From a checkpoint of a small transformer trained on Wikipedia.
Size: 13 layers, width 512, MLP 2048 GELU, vocabulary 12078, 47.7M parameters.
Training: a variant of SOAP for these matrices, 849M tokens, 4535 steps.
Each number is 128 + 32 x the weight over its row's rms, rounded and kept within 0 to 255. Layers, rows and columns count from 0. The size above them is the row's rms in percent of the matrix's.

# layer 4 MLP up, 2048x512, rms 0.0885, rows 1125-1151, columns 256-383
size [104  93 105  88  89  97  91  98  99 106 101  99 103  90  83 122 100 101  93  87  90  90 100  99  96 100 101]
[[122 109  92 147 103  89 126  82  57 114 117 113 122 182 132 152 142 139 187 123 156 126 152 108 140 199 102 103 108 123 187 160  78 119 108 162 119 103 116 182 146  80  99 149  90 115  81 125  80 162 154  97 112 122  97 146 149 101  52 151 138 149 108 124  90 182 140 101 134 101 137 127 139 115 141 126 142  94  76 164 139 138 153  64  70  70 133 165 160 126 109 108 156 105 115  97 153 146  91 142 114 152  75 129 172  17  84 165 176 117  98 138 125  68 154 131 144  68 197 150 179  99 151 197  92 127 173 130]
 [175 129 137 106 102 127 104 110 110 124 120 123 159 144 200 113 128 188  90 106 172 164 172  57 127 144  93 159  99 173 154 120  97 150 119  84 119 158 104 105 164 135 185 150 114  95 107 168 139 150  51 147 150 122 131 185 162  57 106  64  86 126  69 195 124  68 131 154 130 125  50  96 112  97 147 100  83 151 150 139 130 162  50 119  88 126 105  81 111 124 149 181 173 162 157 200 104 118  96  88 117 106 153 106  83 103 152 151 137 120 120 124 154  84  95 107 178  93 128 130 138 140 146 145 103  55 129  87]
 [118 143  86 168 124  84 120 150 117 148  66 122 122 115 125  92 109 113 152 115 174 136 132 108 124 174 103 102 133 114 128 110  64 159 124  80 140 100  24 207 142 128  92  95  98  94 145 170 102 174  54 127 148 127  55 125 103 145  91 143 112 140 139  82 115 103  30 137 156 129  87  69 148 162 102 108 126 130  85 138 105 145 128  77 129  58 123 176 146 160 102 174 122 192 137  78 118 115 112 130  93 117 139 117 165 146  97  93 176 110 120 193 119 125  98 117 125  68 198 133 120 152  86 134 110 164  81 110]
 [ 95 117 185 150 148 194 128 129 159 174 100  92 115 159 116 172 133 165  98  92 177 139 131 133 169 112 166 177 129  89 159 131 168  22 103  91  87  50 156 124 154 130 127 157 197 125 151  99 149 127  87 111 230 132  71 146  90  96 100  94 140 170  79 149  69 126 125 127 127 128  91 151 143 199 128  68 116 110 136 102 100  78 156 136 118  89 141 134 108 109  88 123 166 150 154 156 137 154 108 136 145 124 104 162 178 109 145 189 120 109 153 114 181  99  69 166  87 138 166 120  78 132 108 127 174 148  67 120]
 [101 125 193  88 163 137  94 142 136 123  93 151 169  66  59 175 117 107 133 110 163  83 124 133 196 112  90  97 114  93 127 102 128 157 113 121 142 103 153 170 132 175 123 146 159 148 155 146 208 150  87 138 162  90 160 141 129 187 115 193 184 138 134  67 206 138 148 130 106 113 115 113 133 119 144 120 105  93 106 107  92 108 157 146 125  43 156 102  92 139  77 165 109  76 141 112 176  47 197 108 150 132 118 191 147 117 148  85 101 133 158 155 110 102 138 138 150  73  89 179  99 139 177 150 122  93  82  97]
 [158  69 124 138 124 179 131 118 114 119 158  71 128 120 182 152 112 114 139 160 140 125  94 132 152 127 103 126 213 142 117 113 113 143 190 174 188 134 155 168  97 139 160 188 180 125 122  63  93 115 142 106 137 108 100 129 141 171  68 108 128 133 148 158 110 123 119 190  84 126 139  97 107 116 179 110 120 149 127 161 112  68 184  93 101 172 165 103  83 127 137 133 160 142 117 114 110  87 150  93 172 161 152 102  89 112 121 185  98 123 185 166 116 129 150 120 145  52 132 128  45 161 195 127 155 166 125 135]
 [136 133  98 146 145 143 141 131 161 148  87 131 109  95 128 104 120  74 119 158  90 136 116 160 168 123 176 108 144 150 141  98  82 141 190 102 235  82 143 142 124 129 171 112 155 122  76 120 132 119  85  94 142 117 103  45 152 148 132 111 136 182 170 143 169 140 117 142 112 137 120  92  97 116 161 121 117 139 130 197 112 146 171 153 149 165 101 113  88 114 138 115 115 200 189 122 136 181 103 137 100  80 156 178 109  82 112 140 107  94 202 172 133 161 158  55 126 108  97 138  65  93 114  77  97 115 108 142]
 [144 121 114 208 118 165  89 132 115 116 137 137 123  61 148 159  92 116 132 149  76  50 139  77 134  97 114 119 112 124  95 103 113 116  99 115 180 164 174 129  97 147 125 176 100 146 119 120 130 148 132  91 145  92 153 108 118 168 142 137 164 136 150 124 146  97 132 152  22 107 132 141 151 149 174 119 104  87 136 175 104 131 143 101 163 135 160 188  69  85 143 129 148 194 147  73 140 111 121 116 143 158 141 132  88 109 146  82 224 147 183  78 138 149 174  89 196 127 129 211 150 129 190 141  89 122  92 181]
 [114 111 143 108  74 124 123 124 187 144 129 162 138  91 179  98 122  73 125 103 100  50 107 103 152 109 148 173  33 125 130 139 139 172 191  90  97  92 141 128 125  90 114 111 141 138  99 169 198 108 131 137 113 140 143 146 147 119  93 150 155 144 150 122 116 185 162 124 138 159 102  79 107  91 108 118 116 137 136 178 130  91 111 132 175  76 107 157 131 152 100 152 194 112 118 159 187 164 101 135 114  88 161  95 155 140  95 156 140 146 119  76  94 133  86  73 151 117 129 175 139 120 123 107 149  72 175 116]
 [118 137 150 120 153  80 117 106  93 157  76 128 131 173 110  72 161 119 107  41 144  77 113 125 130 114 140 169  85 102 144 132 115 123  91 104 141 151 115 104 101 161  84 157 158 106 159 135 142 110 133 169 110  85 184  96 149 137 133  70 111 141 105  80 151 133  69 139 109 119 151 109 133 136 125  99 110 120 142 164 119 113 114  98 101 161 170 102 166 122 100 129 193 153 134 155 132 106 143 152 119 111 164 132 159 117 190 107 123 200 138 123 138 125 156 138  99 139 100 128 131 217 113 145  79 172 115 132]
 [ 90 124 185 151 194 157 149 190 147 111 168 150 161 151 138 134 143 110 137 100 129 134 187 156 156  95 170 117 144 155 136 107 142 148 104 108 127 130 101 129  95 122 129 161  82 113 167 133 110  28 138 101 113 126 101 130 157 124  80 107 157 127  85 139  76 118 133 107 151 150  90 163  91 166 148 128 107 146 126 147 128 182 131  56 117 157 119 102  38 147  94 159 141 165 131 113 114 107 100  94 164 137 102 115 164 189  88  76 128  75 129 104  90  85 137 104  81 108 141 171  89  65 205  94 118 137 111 107]
 [138  95 211  71 116 100  99 146 173 108 158 109 160 160 150 170 157 117 168 105 135  59  62  17 143  66 154 108 126 158 142 119 186 148 138 114 133 194 126 140 117  98  80 133  93 192 190 106 127  96 132  94 118 122 121 130 141 113 138  89  75 105 132 113  84  98 154 122 132 136 128 105 126 139 148 168 114 144  88 133 126 172 152 138 143 116 100 102 116 179 173 115 138 140 154 145 158 135 122 137 155 129 127 126 109 106 155 159 100 136 147 170 140 150 108 161 162 112 108 157 134 126 138 156 139 159 104 143]
 [ 41  61 148 184  98 131 151 162 120  61  80 133  85 105 171 139 122 130  87 161 139 141 163 161 180 117 145 120 124 115 159 105 137 118 139 174 147 135 163 165 129 101  98 151 139 174 104 135  93 112 100 114 153 152  93  81 154 163 178 198 171 171 126  92 205 115 141 141 144 106  95 179  83 100 118  93 141 134 105 175 149 122 164 111 142 109 139 126 124 123 113 135 167 117  64 147 133 165 100 129 102  95 131  97 158 150 152  86 166  89 108   9 172 104  76  71 191  60  76 149 116 166 125 111 149 115 130 182]
 [219 108 103 178 106 167 176 149 136 116 109 119  99  59 109 142 143 113 135 115 104 144  97  58 177 125 120 116 136 143 179 152  98 108 149 130 134 146 115 149 100  99 123 164  80 118 152 134 135 254  82 124 131  84  92 136  48 114 128 165 131  80 130 158 125 143 117 124 135 181 162 146  99 126 204  96 113 114  27 123 135 125 105 113 150 106 140 112  83 140 136 158  77 105 130 127 157 146 150 180 118 132 106 113 112 152  63 170  89 101 101 120 122  93  96 143 128 166 133 130 151 148  61 101 145  37 145 119]
 [145 107 113 200 153 153 154 152  65 127 156 184 132 135 105 105 113  94 172 217 110 171 126  27 116 140  92 136 129 137 145 166 153 144 141  88 113 185  91 150 122 190 135 174 113 128 125 230 142 152 135  89 121 109  97 124 127 138 137 197 158 143  95  90 123 165  62  68 120 133 108 114 176  90  96 127 177  80 133 107 178 127 175 153 123 105 109 134 149 112 109 110  65 161  91 135 111 151 138 152 111 112 113 143 173 132 119 110  91 180 119 176 133 148 121  95  94 102 158 126 156  71 163  91 106 131 111  94]
 [ 79 123 105 140 115 121 101 162 162 155 138 104 156 127 146  98  89 164 126 132 205 100 182  95 166 104 107 136 121 137 105 171 128 122 177 163 170 119  58 161 168  99 131  99 124 134 178 103 131 107  55 136 183 117 125 100 143 115 168 107  59  88 170 108 249 163 108 123 116 131  71 119 147 128  56 156 130 116 114 170 127 118 116 110 137 128 100 134 112 139 163 127 110 118 109 138 139 121 123 127 174 109 111 108 135 113 230 137 187 134 140 119 181 137 126 117 128 125 152 150  94 151 124 185  95 135 135 108]
 [119 145 139 117 121 146 102 118 160 161 169 110 187 116 147 150 118 141 137 108  55 140 139 148 102 147 145 114 116 143 168  83  78 157 115 131 144 104 161 145  40 145 103 126 173 164  78 135  91 129 119  48 152 106  94 111  92 120  73 105 122 168 113 144 135 112 131 120 119 133  98  89 167 169 158 122 188  98 143 146  98 128 179 132 107  96 120  95 115 121 127 190 117 141 153 105 139 148 136 163 156 135 150 107 174 100  79 109 169  91 131 113 146 124 156 165 111 153  95  59 178 143 139 153 147 154  84 126]
 [124 105 147 176 127 190 133 116 125  98 131 150  80 139 174 152 191  93 153 117 132 137  96  99 169 142 163 144  96 114 196 137 129  83 102 174 153 127  81 136 152 159 116 108 109 156  99  67 143 109 128 117 179 137 117 187  81 115 147 109  94 171 124 114 156 120 108 166 120 181 192 110  92  86 163 121 148 100 133  96 132 108  80  77 143 110 178 157 157 164 149 116 165  82 177 182 101 101  88 129 187 128 103  87  96 142  83  75 120 153 153 129 150 147  84  95 132 191  92 114 168  92 161 132 118 119 123 120]
 [ 84 101 167  85 135 134 102 115 138 147 123  87 147  82 154 139 143 135 158 109 139 121  68 121 106 148 167 147 119 155 139 112 120 107 152 113 127 131 137  87 107 145 139  76 120  99 108 134 137 133 124 155 131 162 172 109 110 110 103 104 161 140 129 158 128 137 166 116 146 170 189 126 117 203  85 121 113 110  89 135 120 155 119 113  57 131 111  89 135 108 135 139  22 148  91  52 147  90 101 142  75 128 161 165 224 140  83  85  85  54 155 114 139 201  85  66 120 178 181 136 102 118 162 135 138 136 138  82]
 [123 120 126 115 137 135 150 108 117 113  75  89 126 129  51 129 126 181 142 171 185 121 193 144 151  70 147 137 160 153 161 109  84 154 125 109 157 126 118 124  78 128 181 139  86 121 108 144 133  66  83 197 129 169 102  99  97 143 113 138 124 108 127 102 112 141 137 167 109  79 153 125 145  82 156  84 128 173 131 108 146 143 143 140 215  97 178 128 132 134 124 145 120  28  75 147 143 146 186 163  80 106 140 139 139 133 220 122 126 146 130 178  93  90 129 138 161 131 135 129 154  85 161 102 161  88 110 104]
 [160 132 127 125 142 107 120 123 116  90 133 125 118 145 116  96 159 166 100 133 141 101  98 167 205 142  68 152 107 127 133  93 134 103  94 155 116 128 139 100  88 127 128 154  77 144 107 167 140 138 161 179  83 122  92 167 146 104 106 123 161 117 138 117 126 101 104 106 145 158 162 134  63  92  85 180 146 145  94  61 165 106 137 132 101 123 149 169  98  77 101 133  85 107 174  85  99 114 146 155 104 137 180 110 151 111 159  96 173  18 131 153 100 137  64 130 131 149 128 199 196 151 174 148 114  88 117 146]
 [148 104  96 139 197 124 143 136 140 118 144 121 176 170  94 105  78 199 143 138 133 110 104 175 169 123 101 156 111 123 185 125 120 138 142 108 133 128 112 128 140 128 129 198 156 143  99 128  87 144 115  74 148 114 100 154  80 185 138 105 109 190  91 122 118 157 144 130 104 135 156  87 170 117 138  89 111 185 130 169 186 126 122 161 139 143 109 111  86 107 138 135  70 157 163 166 165 145  85 173 154 136 155 135 123  67 113 134 159 155 123 133 161  96 131 160 174 146 125 174  91 205 165 107 174  65  82 147]
 [135 107 166  94 109  82 154  97 138 145 122 123 100 143  97  99 113 170 124  91 131 141  65 105 185 147 115 116 112 115 123 107 160  82 144 149  89 141 146 154 122 131 109  95 101 189 140 174 159 143 127 165  78 102 136 114 117 149 140 122 146 150 170 182  83 140 128 147 146 143 109 176 148  78 228 133  97  69 152 163 158 154  97 132 130 181 166 140  83  97 105 118 133  82 152 148 123 156 159 141 126 153 140  82 121  77 127 107 147  92 129 109 113 107 110  81  83 111  83 118 111 135 172 145 157 173 145 160]
 [122 127 153  94 132 101  49 137 156 155 169 134 114 124 104 125 135 174  75 132 127 172 136 115 116 109  64 123 115 126 120 120 125 133 109 170 109 106  48 138 117 196  83 142 114 113 140 114 133 142 149 145 183  74 128 110 137 155 108  79 148 107 135 154 135 108  89 162 122 133 153  80 159 121 179 202 142 121 136 111 159  92 192  79 184 118 115 107 139  79  65 150  95  94 165 147 138 153 135 167 115 155 145  85 134 147  80  82 114 150 122 163 113 105 124 102 164 162 135 133 180 186 108 144 114  46 121 182]
 [127 163 231 121  45  63  36 116 109 162 111 123 127 130 137 108 161 163 107 109 105 125 116 108 139 154 116 170 172 134 174 126 161 123 110 128 176 156 123 131 132 166 102 160 103 129 122  94 125 193 133 162  96  89 123 173 107 188 147 142 137 126  94  76 157 143 114 119 107 206 133 145  59 117 185 115  75 102 120 118 146 107 111 134 134 114  93 142  80  94  55 215 100 119 110 172  93  97 146  90 123 154 153 166 147 130 129 111 199  57 130 150  85 118 116 115 111 143 154 129 154 114 138 104 155 137 113 142]
 [177 131 138 105 160 126 137 120 122 163 100  84 130 148 124 117  91 166 164 140 119 155 156 126 128 133 132 123 165 181 140 139 123 121 152 129 180 193 100 101 127 120 110 179  91 128  98 112 134 110 100  98 104 114 102 126 103 126 181 119 101 122 109 127 140 171 115 105 131 111 124 151 140 181 127 143  81 127 103 119 180 120 133 142 127 237  85  96 131 145 106 119  45 180 177 146  87 112 140  99 103 104 100 154 124  88 100  94  85 139 123 140 110 153 148 122 139 174  43 151 145 128 118  95 130 153 139 115]
 [155  80  83 134 203 107 194 152 151 156 125  88 161 127 120 189 137 137 151 148 116 148 134 142 147 108 100 128  98 160 132 142 137 114 139 193  66 145 120 230 150 108 142 121  72 103 126 121 129 156  74 162 164  91 105  62 101  81 110 158 135 114 154  78 141  66  83 129 137 101 146 186 134  90 110 170 115 142 151 113 131 127 114 127 128 114  89 197 125 155 134  78 186 110 128 120 140 135 119 116 108 105 119 149  87 138 127 132 175 133 110 101 200 120 162 152 170 139  74 160 126 114  81 173  70 169 129 114]]
# layer 4 MLP down (transposed), 2048x512, rms 0.0737, rows 1125-1151, columns 256-383
size [105  89  97  97  86  98  93  90  93 109 107  96  97  84  83 109 107 100  96 104  98 105  97  91  88  99 101]
[[ 97 116 161  94 211  77  99 123  66 129 134 119  84 164 174 130 135 166 129  76 126 186 148 151 104  68 124 110 136 111 153  86  86 100 131  97 151  97 109 156 176 128 137  98 104 130  98  97 126 123 144 149 126 137 153 153 157 104 167 153 164 107  96  87 175 137 144  89 126 128 119 165 196 117  89 142 141 129 115 138 115 150 147 137 118  92 126 116 144 139 153 159 136 134 113 163 139 141 135 159 145 209 113 105 136 190 150 165 138 190  94  68 193  82 175 129 129 115 136 114 137 122 109  92 141 114 199 120]
 [132 158 108 105 114 135 116 173  87 154 160 144 116 102  66  87  95 114 130 141 144 114 161 105 102  73 129 192 151 128 152 128 170  94 120 151 115 185  85 116 146 188  98 158 133 137 148 111 101 109 106 158 169 136 151 163 120 116 148  86  77 115 116 162 123  95 101  76 124 140 103 181 157  87 122 168 144 154 163 113 156 161 116 101 129 170 170  98 113 111 122 104 101  88  98 125 115 146  65  96 124 129 101 123 105 165 109 145 131  78 136  78 149 124 122 145 151  89 129 159  87 172 139 132 161 166 173  64]
 [153 119 130 103 195 129 154 142 186  98 114 176 165 101 155 129 183 118 143 160 209 141 121 134 187 111 148  67 131 139 156 162 132 109 137 157 124 150 153 146 119 124  95 103 124 140 192 131 130  72 128 161 161 128 115 151 137 126  82 139 172  74 155 144  85 179  91 144 150  89 156  87 103 139  74 131 181 109 201 133 185 137 157  84 199 137  94 134 162 161 138 135 138 124 129 136 114 164 128 132 152  88 158  96 139 124 152  71 100 162  83 145  96  67 123  90 129 135 100 121 115 143  95 135 150 153 207 113]
 [179 100 173 132  63 105 116 142 134 112 139 183 118 132 115 111 155 173 185 193  93 144 101 157 158 116  86 123 151 107 100 129 123 116  69 141 130 134 144 165 131 127 187  99 106 174  92  83 171  80 137 155 128 115 158  84  78 131 196 116 190 137 166 130 118 139 134 141 152 127 170 158  40  95 129 134 181  82  94 120 163 105  94 108 128 132 115 175 163 179  98  91  77  92 163 106 116 140 155 101 156 129 187 132  73  89  97 107 181  69 147 115 150 116 109 133 134  91  62 130 145  96 142 135 159 155 130  99]
 [130 172 155 125 103 133 154 167 139 127 141 154 138  91 162 132 178 123 173 175 140  88 101 157 136 125 108 131 104 112 118  73  98 188 182 145  87 129  95 114 122 181 178 155 114 126 107 148 150 144 157  79 109 192 137 117 112  93 149 140  87 122 137 155 115  69 126 221 153 124 146 128 155 123 111 115 196 128 116 139 116 151  73 170 101 147 126 134 126 170 146 155 113 124 115 136 189 161 131 138 123 104 126  69  94 169 159  93 160 181 141 124 137 110 226 111 118  96  79 148 156  71  86 189 134 148 107 135]
 [ 94 125 138 139 130  91 150 144 102 111 184 147 166 106 147 188 139 101 115 102 211  99  81 138  72  73 157 198 141 104 126 156 119 118 148 128 149  85 105  99 143  97 136  92 135  67 147 107 120 143 154 107 134 169 148 126  95 119 110 147 139 130 122 152 153 150 141  94 125 147  96 159  88 137 221  96  47 115 120 140  76 115 147  88 133 180  39 125 100 144 168 133 110  92  82 138 146 112  83 124 160 154  79 147 158 132 155 104  81 119 100  97  93 123 153 171 167 153 193 139 141 140  85 120 135  87 106  96]
 [153 130  93 132 132 126 168  61 119 147 131 123 142 108 112 156 182 176  84  63 138 162  80 167 111  98 124 126 107 105 118 129 116 106  74 162 139 128 138 114 171 181 184 155 142 141  69 111  71 161 186 135 180 131 142 153 179 158 168 100 139 101 111 139 138  62 110 132 150 110  76 159 154 115  32 144 120 178 156 169  86  38  98 108 148 149 170  56 116 110 113 186 134  94 127  98 108 123 144 130 127 127  72 101 104 211 134 161 142 137 109 155  89  56 143 128 168 140 156 100  86 156 113 147 160  73 125 106]
 [110 138 115 136 119  95  78 113 113 115 104 163 160  67 187  83 146 100 161 126 114 153 184 165 124 152 103  94 110 106 168  85 106  85 173 118 137  89 133 144 104 135 104 112 167  81 158  66 130 125  87 113 109 161 117 132 161 133 148 147 108 105 155 145  72 110 189 142 111 141 131 108 132  68 128 173 123 131 181 114 111 167 116 119  91 119  98  56 128  88 114 125  59 110 123 164  98 162  99 150 149  72 128 135 115  77 184  76 127 150  84 101 126 127  81 171  84  94 105 111 132 132 110 131 108 161 134 116]
 [151 191 105 114 158  85 142 114  97 135 128  92 147 110  61 105 158 176  66  96 140 124 101 131  91  96 118 138 148 121 111  25 174 140 111 122 177 154 153  97 123 120 121 131 116 133 152 147 100 140 117 149 125 148 131 131 153 148 127  88 109 119 130  39 142  74 151 110 121  42 134 135 135 148  71 174  65  95 168 117 199 161 135 115 117 120 129 120 179  78 107  74  97 127 154  49 147 166 113 169  75  93 144 142  97 138 102 170  69 150 179 161 110 165 133 131 108 119 155 126 110 149  68 137  81 129 145 118]
 [134 103 119 124 156  98 114 163 134  71 158 102 115 112 162 131 160 176 161  76 167 140 127 135 134 152 135 171 111 177 166 160 146 188 119 143  40 106 158 102 123 148 132 110 102 126 140 127 118  69  56 148 146 123 168 113 113 134 127 121  53 131 164 134 146 116  70 182 108 164  88 109 164 164 140 153 119 118 143 126 199 129 161 158 112 150 155 120 105 176 143 105 138 147 105  73  82  82  61 167 138 176 103  86 116 127 119 105  74  76 118 152 118 143 105 143 108 132 158 190 150 117 184 134 135 108 151 153]
 [139 132 139 130 105 141 118 138 125 179 113 117  95 129  84 129 185 105 128 163 138 104  81 187 142 147  33 104 159 118  72 131 126 181  72 114 137 159 126  95 116  41 141 116 172 141 119 132 123 106 126 122 144 109 154 148  77 148 138  86 141 110  95 157 135 109 105 117  98 182  74 143 186 127 171 110  85 159  84 135 114 129 135 143 122 161 149 165 119 151 111 107 185 170 108 119 116  90 125 106 151 116  79 126 143 131 107 166 134 130 131 138 104 119 117 122 114 192 134 144 143 166 205 138 130 105 166 106]
 [ 95 123 134 189 211 125 109 138 158 108 136 105 169 148 168  93 113 151 108 197 143 151  68 151 119 133 142 153  95  98 184 110 150 163 129 149  68 130 179 136 161 114 127  87 113 138 144 101 118 114 135 151 149 106 182 134 132  72 122 134 131 123 179 126 133  91 200 118 151 162 139 139 127 188 122  55 115 137 163  86  70 146 102 108 171 125 192 130 120 150 139 111 164 135 137 126 171 135 140 130 106 130 100 160 128 167 183 119 137 152 148 158 117  96  96 164 138 109 173 121 133 139 107 127 165 118 135 143]
 [137 149 133 126 119 180 173 176 130  86 137 147 163 147 186 154  94 160 160 103  83 134 112 104 120 104 101 140 154 145 178 150 142 114 123 121 171 146  90 134 158 108 159 181  94 107 103 111 168 195 120 102 168 122 146  42  99 106 120 112 179 149 126  90 122 178 117 152  93 145 121 168 106 180 104 109 121 170  97 102 148 138 168  56 129 102 146 169 158  90 142 118 162  89 101 103 137 130 108  70 103 126 114 118 117 146 117 128 188 158 124 116 117 120  98 137 131 123 180 114 139 177 123 112 118 122 101 113]
 [150 108  79 181 168  88 112 159 142 145  78 140 122 119  75  94 194 116 138 128 211 140 130  89 110 139 144 122 120 100  71 108 146  95 154 162  93 146  98  68 151  99 161 121 164 137 100 120 146  96 107 120 100  97 144 145  88 151  95  99 138 104  76  65 142  71 188 144 196 105 160 154 154 119 133 130 169 171  72 100 138 142 176 109 164 100 114 126 134 105 157 113 141 132 110  79  93  99 142 137 137 143 109 113 153 189 212 102 125 116 163 125 196 117  99 144 135 187 168 161  88 129 147  87 110 139 123 108]
 [104 146  89 132 152  70  97 132  98 130 123 132  98 107 142 112 131 142 104 104 120  96 150 138 185 187 106 135 108  90 173 105  54 147  84 130 121  96 126  84 128 112 119 118 137 100 130 148 127 139  80 107 118 112 162 101 104 112  95 140 148 115 129 165 126 106 116 176 109 157 115 119 172 103 125 150  36 131 136  91 213 129 132 156 172 139  33 135 125 119 129  95 155 116 105 170 169 177 171 134  79 114  74  96 205 116 121 130 130 166 194 143 164 194  93 131 132 164 107  88  62 135 141 122 111 147 125 109]
 [140 109 142 140 146 143 149 121 134 103  79 159 162 152 100 161  86 154 135 104 141  69 127 149 132 135 151  87 142 144 188 109 150 143 137  72 131 142 162 117 169 173  66 193  95 111 197 118 132  97 189 134 202 132 118 115 179 133 115  87 130  94  80 163 136 117  59 228 119 134 131  78 124 137 128 129 127 169 138 205 134 127 215 128 173 150 128 131 103  88 139  92 101 194 132  87  71 128  83 152 158 222  68  87 103 151  99 115 123 156 128 136 130 166 134 109 119 126 118 138 161 108  83 150 116 144 161 147]
 [125 108 156 188  73  98  52 144 157 181 159 138  58 161 137 106 126 100 173 131 122 147 129 157 103 113  23  98 150 101  78 189 129 138 142 153 184  88 159  87 158 135 134 170 126 201 177 133 103  90  89 109 132  34 108 145 109 108 174 128 112 166 192 129 150 110 119  99 100 119 122 110 112 174 134 118 110  85 149 126 104 162  56 152  98 135 108  68 152 148  97 140 117  85 150 112  93 130 106 101 112 141 128 109 108 112 137  76 105  81 119 134 170  76 118 102 193 148 130 157 116 129 123 126 126 104 167 154]
 [168 146 157 138 156 160 140 124 150 110  91 152  77  65 165 139 129 131 157 113 134 122 136 170 106 143 122 124 125 139 125 136 165 179 122 165 157 162  74 152 114 164 158 109 126 107  83 158 109 112 133 112  78 152 167  79 165 125  66 152 152 139 127  94 144 141  87 173 107 111 125 104 136  24 117 132 143 111 133 127  98 148 150 177 128 145 134  92 132 153 134 200 133  80  52 130 154  73  75  93 130 154 131 122 130 147 150  45 115  86 142 109  98 130 117 112  97 138 140 136 171 108 134 149 144 179  73 113]
 [ 39 144 144 147 105 105 135 111 144 122 119 153 153 121  66 138 142 181 175 142 140 128 122  98  95 146 133  74  84 133 161 108 103 136 102 130 160 144  85 158 145 141 107 165 122 119 107 128 162 109 100 136 121  98 164 106 168 151 137 116  81 133 110 104 159 145 128 133  94 180 114 118  82  80 151 132 144 161 122 124 163 127 136  85 139 100 171 186 137 116 161 158 165 134 111 142 118 113 110 100 118  82 128  82  93 179  37 169  48 107  97 111 171 114 166 113  98 131 103 148 145 161 180 127 114 169 167 121]
 [147 167 114 108 142 152  91 144 143 172 116 155 102 124 184 122 144 133 165  94 187 136 151  94  97 138 132 107 117 157  69 154 113 125 183 155 132 145 105 134 166 118 121 106  78  54 108 148 133  77 137 139 183 185 153  90 104 152 164  89  90 126 106  99  76 174 156 173 128 131 125 153 155 164 116 118 136 172 170 171  79  68  71 129  87 110 134  90 134 120 149 151 159 113  95 161  78 172 197 148 134 137  45  93  80 174 105  66 151 117 161 130 160 128 139 151  20 148  80 133 150 165  91 132 123 152 174 196]
 [ 86 119 143 166 109 122 148 126 103 187  82 154  93  69 172 125 147 113 168 145 117 127 151 162  88 171  99 118 149 121 149 120 110  90 131 127 141 153 144 108 131 137 162 125 120 162  93  97  43 124 128 119 141 150 165 163 150 122 152 105 101  83 140 148 137 109 201 137  54 148 111 144 115 173 152  86 118  85 109 132  96 121  84 109  91 145 130  86 161 161 195 186 227 114 119 123 123  77 149 138 145  92  50  84 167 137 118 110 148 118 180 110 128  71 120 116 107 103 165 161 138 168  90 129  81 146 141 110]
 [ 69 123 141 160 116  82 124 145  92 112 178 129  84 105 102 120 168  98 167  84 157  95 101 110 117 179 195 173 147  95 160 187 137 101 154 113 124 139  97 109 146  53 106  71 128 132  96 132 178 116 156 149 125 121 128 156 138  88 108  96 170 105 185 192  94 119 121 129 163 144 105 147 135 190 208 113 138  58 152 113 155  89 123  47  72 145 146 124 116 125 144 165 153 147 145  73 124 117 144  85 126 143  55  94  99 176 185 164 150 126 141 177 117 136 163 128 131 128 144 156 119  74 126 132 109 153 136  74]
 [121 130 145 134 125 202 102  87 123 109 159  77 144 138  91 128 112  90 183 112 192 178 131  77 177  95 122 185 184 122 112 101 181 131 118  76 108  95 169 150  92 141  96 136  94 154 122 119  99 107  97 155 129 115 152 104  86 114 167  97 158 120  96 148 122  82 105 173 158 102 123  65 109 152 152 100  95 141 140 121 115 152 122 143 159 108 107 147 139 114 171  70 101  95  78 153 209 124 109 145 136 137 142  99  71 116 126 157 115 115 144 129 159  66 179 133 195 162 147  86 148 141 103 134 180 168 126 130]
 [124 111 180 107 134 103 103 163 117 165 175 132 171 109 111 114 152 124 113 133 131 135 158 100  86 135  75 135 134 107  82 147 146 166 132 216 194 129 132 202 149 161 141 175 178 121 169 156 193  73 160 178  47 132 149 124  47 100 140 101 162  76 105  97 160 102  96 135 141 174 146 123  90 180 154 122 128  89 168 162 147 126 117 124 116 138  78  66  96 124 136 161 145 171  95 125 107 132 111 161 152 126 136 116  28 179 122 151 135  90 156 169 115 134 136 156 125  80  66  85 140 176  92  61 128 126 122 122]
 [ 92 154 135 126  96 207 142 140 149  98 105 129 119 103 121 151 126 128 202 111 117  85 136 104 141 147 141 149  82 132 155 179 134 110 161 163  54 165 175  89  86 171 123 140 139 113 132 135 155 162 143  79 122 143 195  92 111  98 129 200 112 136 126 106 121 167 170 176 144  67 153 101 179 146  98 143 165 139 196 109  41 101  54 111 115 172 115 121 140 113 125 128  91 138  85 100 123 140 143 137 180  90  73  86 111 141 161 100 102 144 138 101 104 143 151 121 102 121 166 130 151 154  55 153 135 130 153 118]
 [156  94  97 103 150 162  96  96 108 106 153 101  75 112 159  79  78 158 146 162 144 109  81 107 130 129 113 100 167 117 184 169 167  82 135 188  73 114 148 158 196 156 162  57 159 121  88 137 117 139 226 134 170 115 123 156  60 173 119  73 174 128 119  90 111 111 160 142  91 150  67 107 169  95 102 122 157 159 104 133 147 117 103  84  83 133 112 161 129 139 123 157  77 117 149  53 175 128 128 120  85 105 130 120 173 129 105  94  98  98 127 111 111  95 108 109 161 103 100 131 164  98 115 212  82 172 129  90]
 [ 89 115  74 182 134 126 131  95 105 124 196 174 132 185 164 151 116 138  70 137 137 144 148 157 152 125 144 131 122  77 124 126 128 172  61 178 137  90  90 112 137  95 176 140 103 150 142 132 178 130 159  75 112 142 108 166 131 118 127  93 127 124  85  86 104 134 121 102 131 165 145  79 147 121 176 115 152 122  85 113  99 122 125 146 111  66  82 127 161 139 130 118 162  96 116 135 180 162 108 160 103 127 167  94 118 139  94 129 113 135 104  93 161 118  95 106 120 113 164  75 124 151 102  76 164 147 132 110]]